Part of a small language model's weights.
Size: 26 layers, width 128, MLP 320 SwiGLU, vocabulary 4096.
Architecture: rotary positions, no biases in attention or MLP, untied embeddings, normalized queries and keys, attention and MLP in parallel.
Training: a variant of SOAP for these matrices, 2438 steps.
Each number is 500 + 40 x the weight over its row's rms, rounded and kept within 0 to 999. Layers, rows and columns count from 0. Numbers have three digits each. The size before them is the row's rms in percent of the matrix's.

# down: layer 10 MLP down (transposed), 320x128, rms 0.128, rows 247-319, columns 96-127
# gate: layer 10 MLP gate, 320x128, rms 0.144, rows 248-319, columns 96-127
# up: layer 10 MLP up, 320x128, rms 0.139, rows 248-319, columns 96-127
down247 087:481498491486525510423469441539535454509476509463541515531481529465500444536461408523474520468456
gate248 115:442555548512504479535484452440524425535510509538494534457576508502440513542527508489477461470444
up248 103:513491402547487429455489507534540520441451483448501515514472468463478551553567536488478521550459
down248 108:496502488520490530458466447520517509499655444597466532528505467517491405523541441504480479491465
gate249 101:556463359549481537472505479491510565473529553534392529490572442494590522519537485495468544592468
up249 089:466454524477469584475504551466532481562484504512481469457504562538478536510429545502428470501537
down249 103:504476499511557538462498536470529472537506518497551524553523530517450473526463460504392512499538
gate250 105:502520539526453498459526422527599549513515415527441567488503466497437507486498439492499517531520
up250 096:516463495385525509504410496489535478481529595496562542538491555506540495492475477494551453482497
down250 086:458465539493514449467512488499549492515479556494525604551466525489500542490447500449446526520473
gate251 098:508475440462513423427459526490461464500553512495512546514420489498524561500533487392427512521530
up251 108:527530481590500552522451576514524510474537529540510573499498512497497501526570565491494491434492
down251 096:436544535505508544579478450503459543458511442447478474458495504476443461473491516566478511495426
gate252 102:557472505469486567469512518500554427428528491483579524490498611495520476603433488470471489440525
up252 098:434418651549412509461537442466503531552448563545558486536550490510491510445494455446514521475492
down252 095:465480511456451510525512488503489476492517519533515503480454536598465500468480425492396413496484
gate253 098:550446531520458520505529471461537508532477551425539560542569472442554533503446542554446391439514
up253 094:495543575473533511523484493559485538505485515389502563452499509499498555506509491507527541444510
down253 095:505513500511505542583457502563488470582406407529497458581549490515499507542452541484504548460451
gate254 102:581454480512494495516511521503568549521519498508491468473569498504455468455450497489463462528474
up254 122:501557485403498433485505463435519522578497515533460602524549520525513496523498462531487528500482
down254 111:537518542466540423493496503406472472477388545486483522459518510495537483491482502496597527501548
gate255 092:476465517513487490493431496489575503514526512544438568482515488417537466505545425520495513486492
up255 134:537528530552472577551486545526500544512510504449534474425541510496487553520434494501519475501534
down255 118:487513468572511538543557497585496507492474493570533469480534524513494536496485507516497472473493
gate256 102:550464484571497522547507473510556559479444579508509550400485520470511498498515505532515520433461
up256 092:513494509554498497546543559448486498466479469439492503453567441451472490535480486535500524518545
down256 095:513524509538519466594536437471523493539455500486505483565490468492500471501548499572408484564502
gate257 105:519489546494502503564552526491499512482547456551524487445485530532501535470482443466467525506479
up257 102:447498506513507477459475557499532562552450519488480463530564493488559560461527505507479552492517
down257 098:504540513521410471543532475509504552488605530594542500529541478473517556453506558490474489522590
gate258 097:457562490410503439481489551524506574470564535513508552530420480502489568501518462431535486488504
up258 084:553475410529515560515512485499434549510556460500544476550499527519551500501514518426528512516539
down258 095:522521538472496503460539486523503489461507529535467492524511439579526481403451484505545487521476
gate259 104:520457458507537500484483461458461410513513461543487490532452519434448439484547498534478524493565
up259 094:490500478469464508464433511465517536527447511432455583601494532462425463513536426468523584473476
down259 100:530529486542411522497465432519520490484444479544526476543473569514517483554459568465465464484490
gate260 100:552539461490538433456498492479437498516538471469452430540518494519513468455514535499477591494546
up260 092:493481579438529510553558537521517490450448523459513518450500502536497543487548534494482447486489
down260 096:422511488462502533549576497492524540451526545517528490481508513521476485478602483546476456494455
gate261 107:494450575501468523508478493575442449555563490492441504440464491491515521496479474550471565488577
up261 101:480476494496547526530536481456602440509397498503507464592468556503540557509513504504468486488463
down261 102:466526534478561516496519508446548499488405505520527518489467525503499494548548508434534487453442
gate262 093:534534523485512556516459516480598483507582533501546473541468413521462531508447473461501552484531
up262 097:444461498497494564496500536521547548491532453438518528512508504473483511493576492494498410498445
down262 105:449488529514483499520483526488503464481516477465471538464519526440505504427441492527443443467444
gate263 116:509531503503509462484494520529465441497463537460475458435564536493514477489468494599527505428489
up263 100:516597444542501561550459430470533502448476473545534436507604515478489410511525532480479514523595
down263 103:486432435556565499509460489466497449541472522503432507473479560454563466498456483501498448521564
gate264 093:496553454512563467475540475546509617474483506487539476546439495472539498453524411558452528526456
up264 094:519528541505519597490553416503512541416490588514485544460520510470480457498484537473456558505512
down264 099:497477440500479532467547511542508505533578473544501476513506510537508452497499469541534406497521
gate265 098:498566516470490459472456452514531506537538495448468551568498494527568467500457464515501507485526
up265 114:440506571508420559518520481520453461450471544464578543518518575477508439506517442473509499438612
down265 109:406527526462464556505504509522506464517526523464538485475492555500485467551515443453550549496509
gate266 101:569559461562513483426457424555474448444503560568476522492474504470488465439510521603510564453566
up266 089:493506479598538415499513464484409515501533413511463478526532532466474482480491528541522571454580
down266 099:501560484452513479568438507500522481457476472511485458499439498525460491456514496485519558526521
gate267 096:510504459503474484440426573527480504462548441543500474534531547479546534428529487561481472550507
up267 088:528540496431552535462478434458493470595428501474521417467441463547477472501507488510519479486536
down267 099:485519470523545416564481433465522493590496486495515487495470580512479516591538558475570551497502
gate268 114:483483503438438500500469571443497488430530501457556418513543542520495553476519496501502558573503
up268 110:552474545598524562498570512511528542480507495540458480427535509552551515471523554528484509500498
down268 110:528445464571542568523486504528585545476511496446513393493470418495520511460437525480543501457447
gate269 093:497486505596567460508462409548496557461442385547503487506436504492425482545427508517503580497560
up269 092:481482518577516535608524475437479438468517483570512523556538443451525519409473489545488524480530
down269 100:503430504444488559496536435445467493506576476556510487479526415415507482451554487483468445552440
gate270 088:474477424482467486520461499530550489543492505572490485508448507464439492474418467498539504532486
up270 082:444456542452445514485475521533429586445521469485411519477514477602493493523494577495515518443490
down270 083:521479492492504470455544528521492587471560472457585526528495468551542531482501537465532523445505
gate271 109:513502514453484470428496505500509519509578511582585473493492494497495528496480533564442449416516
up271 115:531433495575493588528487549461473462448506482479538439403568474514506533452491474552512525457525
down271 113:477518465564488502535530514532487516541434465476493519537502472557518537480500541495533477498522
gate272 105:502505481541534450438559457537476531446496512547503484494571476509547533450508524523482589529436
up272 092:535448581468459429496475511519495492449506534506474477542530459542464507533474439600495467498466
down272 097:462534524501513554461465538479562481535545509433533546456555485477404465464553519509458444414458
gate273 104:514441501500512470468510486572579507557442492438435570499508551518424512531475486503559502489488
up273 100:534487492466440403581487529496564466486502485488502460542462466507479474416506503523546480475471
down273 095:474517550471468459513477428479523496460464510457487521499490464440492447481434494468400480446471
gate274 104:504428563478510468527440473494491512533540497542528551593505484456492510472488430485480519569540
up274 086:533552484487457460503440457575529476465498472508530545514506520497517462528485501481498521463521
down274 092:538488495512478490536556489473444508479464476476513481522480509506507546521479644495406575473516
gate275 107:543439481557455461558502497537478478539459524557509494542603542562486494505537540461569502508465
up275 106:547499535545483544490489529539437444516490519527407521492464499503521566485529484560527455517487
down275 103:462475537549544543468497527477483510491515492520523506430512487470446528449561513525503482462430
gate276 091:553436475469484452514538542519578469530564436529517546466460514531512561494499490496482538436442
up276 094:576487397545576436514511477490479503467453457469478471494463520452508480526586473529504475519458
down276 102:523477502533469446504540480517481477499523534548492558523511526503470493539541553489443571483541
gate277 106:503551521514483517505469509482566566558518391441544474484532481454476561510557459554498469449466
up277 093:500475519449491504440545562534522467422581509506418511469508456492493525525483534488470479501491
down277 098:512463494502526550487490463514575476548502533435454502464446458528481494524473576514647516466491
gate278 087:470507559356429472375422485508508422418531489483438505455471507501527503498451404475534493472484
up278 092:478605499474525521469490506443457499549451474495398449557498584526537525467452499479471481469450
down278 093:538477491491496477498530534498494491475514470522497600486456460474493529499540531487607571489582
gate279 107:507456478526575530532502391531479538486517462486498504407455579482566505518487498510431535507508
up279 098:594527507499578490476552496453501516523581465447479529502465489491476468559473410535476537539479
down279 095:490454533458503510557515546482506505493555485489503533543463494504554380577492474551504582505526
gate280 094:430466512520461520524455491477512512446442507510548537476527465445515601522538507516467584456397
up280 101:530515474526366551468458502462511507471494589557579504487469435454489503516504474498495468557533
down280 112:481477529524451475487506520455501548533506502493461508499449539529517455450501500530500501524506
gate281 100:545500442453472498514471494540485500488518483429451485496511528503458510513553498472439490489525
up281 101:493446428483511496475415513522463554464516564477504505435487496529528521532403519556506524456518
down281 107:556541485488551479557427478560423426464511498525435534460543547470529507487463467532521537494500
gate282 096:529525531502448471547445474511547420513530512511561503431485499479499441460481514445461541495522
up282 090:542521452556494492495472423491482486595510466521509498537459538539530521467462478451527472489527
down282 092:494535516531542474472520566497510537453535436551541501505529491553488553544487540431532573464515
gate283 108:424490465521463537522481489502539483550484480571454506535523515513433515470488499481438488452514
up283 110:542578516482514468475502460495489491554494573526501602575508433428519543482525442453484495596511
down283 112:572520560482538414485510487444479522424573545460472561536481488526516490527554458501472494544509
gate284 106:500492467459494474525447503472472426465544486509465513496542485518504439516471520567458450540475
up284 109:556492480512594530548489513558495580480531456422481504482591555513425466437516505521523449488421
down284 103:449510477431554469536520526486509505518488483438496465486495524429476582459526516497567463512530
gate285 101:423485516524511512532556542539486500428503502520549459494589468524545537540598474500446487510462
up285 104:527504509501487499542545489456494502474531517522463587448430479452481433451484495471566509505570
down285 109:494516523499479557504451490565507568498496505492527489502469501491544521501555528475522493501517
gate286 102:456504509464475447577518434573556541458525506568525529484494493463503486453515461475495504526497
up286 089:512543545537486505584529482445453520557473530443488469525478491522528547476454544459575516515472
down286 092:497538546575528513492517534522493454497465435438529461493512533527450504474459548533386539496515
gate287 093:482425498508505524483551566528496478470464450544524433442525436483506446458487551556479502444466
up287 089:518518521522479469526525513479511450496462513482546532512450440479571499568527483556441424536494
down287 095:465579510508487502520464539384505498452533583491524537533451492538522510500527472471501504445483
gate288 121:501501536454447462411484480442523537509536464514470546457535521515489558547521467508447477499514
up288 104:537511510497541485464463530522524481508476563571476519459472455514431479432540503457478488515488
down288 097:512587490533461531504403517478539500491462510519466517561528479452492540540504551486466495515451
gate289 106:473505491429500474489465448542517440529492435502489520448450556530466520589465536525508529420465
up289 109:471491466526487569457538496605558524503500491422524563480498540553490469471451427495503555560537
down289 107:436458471499493522472459516516498487561565488462503501536508523558576411527485474498455542528452
gate290 107:497544556500542509520450533563527540527504514489503475476516516512492504438463503524483479507471
up290 094:462559457493526501533500528524503478532451414547460457471534553522526536508497493479477593532444
down290 102:482551414516480464484493527473460449513464565439525471469530466501514521550550541515514478532491
gate291 103:480521476416515458493517491501507497527513494500513544490480480495488457494489445429461528453522
up291 094:499466591477497500468465474523532510502489585549381503476453534479556447505443487577563535425519
down291 100:472488499554501498487463465440516521520570523508510452494453460525526460477439510521659485565467
gate292 090:449346556493577546459522511532479542507522476525594530508558494517454441490486512512477533489478
up292 093:494553512521403551578527489481507420522498587453467403492516514501456492528440535457487449482522
down292 099:533502468518522464541497483573520461513497493506519543510518511527506567451476451482550421406466
gate293 111:517473516474505508469492502480563476617445440469464502476542469474504528572422478564440489488530
up293 101:536522437447492446493534429398505519582511503465507533550534526553488497473449532472587508394519
down293 104:477538517540503519536425465614452498447431463465538404494473486470508540482480518516405487595559
gate294 108:404448539491490520464447479419616447517511467535549449464509448518467536557489477453444503514510
up294 100:470556451590518426441473437447529453548533492466491520557538478546483529413526533520452490528518
down294 098:497538525519588499576530567459518564448467460511497413468482534500461452452512468550474454554453
gate295 095:384516449445458394418465562572478560450487495471445499488513506434553489473482515480504537440447
up295 106:443569487483524481525473495516535438525492467513560478458619561480462426516485518542498427508501
down295 105:513459510530498554542533473499510477473488468495492443438483547523489518495446498535544465524469
gate296 083:408522474509477447485531551533533563515523452565581498539464475488572556472529467473538477537518
up296 075:485467510427455584492473591504462491555473501483505486505560475497493473563476448554496498535538
down296 094:485445462483505601543475543559528483493608519551530462481496490475456496498518488459430488525470
gate297 096:430476522428530583508465411509553509423556527474465554511497418481555522394555535508391519491419
up297 096:471489515498455501454528553459454604501538479502592473461476404482441518497598464496521459463508
down297 098:466519525526503548488410514469520480521392562476478520513471487547495505496532496547538552467503
gate298 101:582453563418529438472532473494502465522518522571508523513573502558513498491432547460463523549475
up298 110:474489564445471491466468490531512495541488480521511542513383463502524579402448370472499434453475
down298 109:475512555468446452464483467487518501553578559416522497531508532495493595490518530476524528443495
gate299 091:539526513617498527457534508515577511552547378506592444539543471496505487540506485501414535436484
up299 116:468547591505503520456456495515571480525490452573489570476515443511528484476483456536500510541498
down299 104:462485540486499534520534540533561495547569552502471442485555516509522488530537443569455547479476
gate300 098:444518595440517534569522462522513551482512509595548524536528478502487523505470419455503429596559
up300 090:507518534496487470572502417538431446515463511493514524484514524418550520471503470533535561535547
down300 100:497464511490565460542491519465541465401573519532495536461470437530491502490512492462558482470491
gate301 097:471531512464526507481489499593497454530486482429528537511458529467479527502506516498455552506499
up301 100:563423531545533536510552465433461542379438447451508522429517485471525589490569527507465498533553
down301 108:501523484489490495538574480505496530471461509504503519530495455494490492482472477445344545522499
gate302 101:442534440524520464529495481527463493459519535501567491475513512499487446514543494447467549529470
up302 112:521453474572500473533560472512511484512500487477526411509469470490511475517542522482515581456436
down302 116:504503506549522476537554469483507493485525470499501485482494499508517531516491495518434488493485
gate303 099:470495548468465464497447488429441512507532409513417542435464486461520528564548471471543510471485
up303 095:545439474579498431510531535528467438526500459374542498477480492541483476497462528523520566497527
down303 101:527529470520499481529432535510493487510581521520532481434496498525471566520436505499573450520556
gate304 109:469546491425480465545462487545507432494529467546485479512542535520615533500527464418470490561487
up304 107:502497491564509539507515553451409553540519423453539477491461524383447534478389447388500476477479
down304 101:534483512509485528480468484551497514521527501456466522478484489538529488490484512524503470401480
gate305 103:503419635461536484539543551466502510500505474484519568546525508453485496476491495488532497460519
up305 097:523513506581437545499529519533504535490523557487513438460504497494491484564484511444467509540598
down305 100:529453483477469414457463550414546472534505523469449451499502557516529518506461520488548461559427
gate306 090:453500514495550515533498462508494523508537461537491533494586500519481558520501507526499496581434
up306 096:464486489504564496553471500522459570500550526530487529517507460457511429515449488496498553468495
down306 098:513497521481405462516470568422498485456507556546476554429428529492530507526534500487401481576536
gate307 103:523525496493497415528466447429561487565515441405499509496462510475514541511523497496515507511527
up307 110:516487477502480523525448487519572497513496485454457473440549519472539479495487457600526537534500
down307 097:487544515469538552510531553474541480468499530510495433474525478495498459520452500566502508453427
gate308 098:461476559505511502467470540423476435510552417527525545544596461438441511422537489468476506403556
up308 139:523551516508587485519518523380499458575521536527520488472609462535520456469447524562473499515472
down308 112:457544493509541508532495490429510509530534476521472522486582494429444465458488533598387500507480
gate309 105:468549534519536537520478429608476478505451472488444517569518474477450502490507392520467451511516
up309 099:567582484552548456535550481474499490507520484540416512523546513519484483447431586494520530498499
down309 101:552495518498506490464537537437428591526432494471462491501523493545564500505492479496531484504519
gate310 104:516443499432459418434439541474463540457457530525452535503501526492526525489539494504518552395447
up310 098:498502434461551505537503529514463548507544474518457474557510498493461583450489525539523480556499
down310 100:496470572507525499476494487523466531495630528498409536480510496506543437526507468480531551519467
gate311 092:422478545478544405516496545505462498451476567530488535533498494510469528519534495537525443496443
up311 087:478460464571544490486546554577547546536558538501423536534572493479471473472525499467566525472488
down311 092:547533499534500483513504527570553471437523489525524504521497485484473519480477473478616494484474
gate312 106:536527521478501475497509575393484559498478470488434576476546497409467515476536515473496539588369
up312 102:478545524471498459471523521537527507512468521503464504417468513505485482490521492518537513517523
down312 103:506463495496576525505506541483467504515519497527573503493470500547469452547547506543514480547491
gate313 104:501491499523514499498497457530506482404513461500463477517508522514378521459515542503516468462473
up313 107:452434458484456534526459448540527508507490523496481540504475479557518427466520503425464539497531
down313 113:490448494544526454478510457484485517476635494474414491499491511489450509491494464494527435473534
gate314 100:535503487492437478505446525510492515489588402466454483513550491523449516497503507467439513447479
up314 104:463486551486522517491551543524525618472468524534430552579559430525497523502477486441502453473505
down314 105:489554500460489523532575503533505561536512506513531556470556449557511467514546459442576530501452
gate315 100:495445510483512485503475472501467583467509460458526486562436497519424532585479443492521471505543
up315 102:523509445444528507463522461602464528527461488493519476450416483536536462506461459394504463450481
down315 098:537506418530492526497467519554485535535549430521498502493476508552494489492501468410463519476576
gate316 095:511579533526481512509468523540504499482479471558551451550477464522504467586493496513503554505516
up316 100:478505505490469527453511497483495479468468518551552489576568536517516468503526481432447438455431
down316 093:441482520458520480490496536483516490494588534452535544539448490541500484553525523492587487506485
gate317 106:552536523506570460464483558532489482483515502439584542454505479478476481597535401456413476535509
up317 103:480529559466548535541543464501596432580443455536517560545550496500517499450447479514487485554467
down317 102:506418488506419480495520503468541449504576528462450492434452445510516564610452481431507467471496
gate318 100:530520554564471530537421535518430553461499473477439544501445517552468558514566481571450465386496
up318 098:578468537495526512483462521471553494471431540479471471506446598599476499589512579481496522500439
down318 103:414498517500440539583512499518568555514480465504541522456515515440580497463471583485442430570526
gate319 098:483554477452496454526453556514489505517517506495411476472541526521573544431514528523494512593495
up319 099:519530520425586473481516534489541487560484483460490463553473481514475563470436493483468364450514
down319 098:500524509450512489496559459467505513455481479458643463503498477509465505537499521466470520474492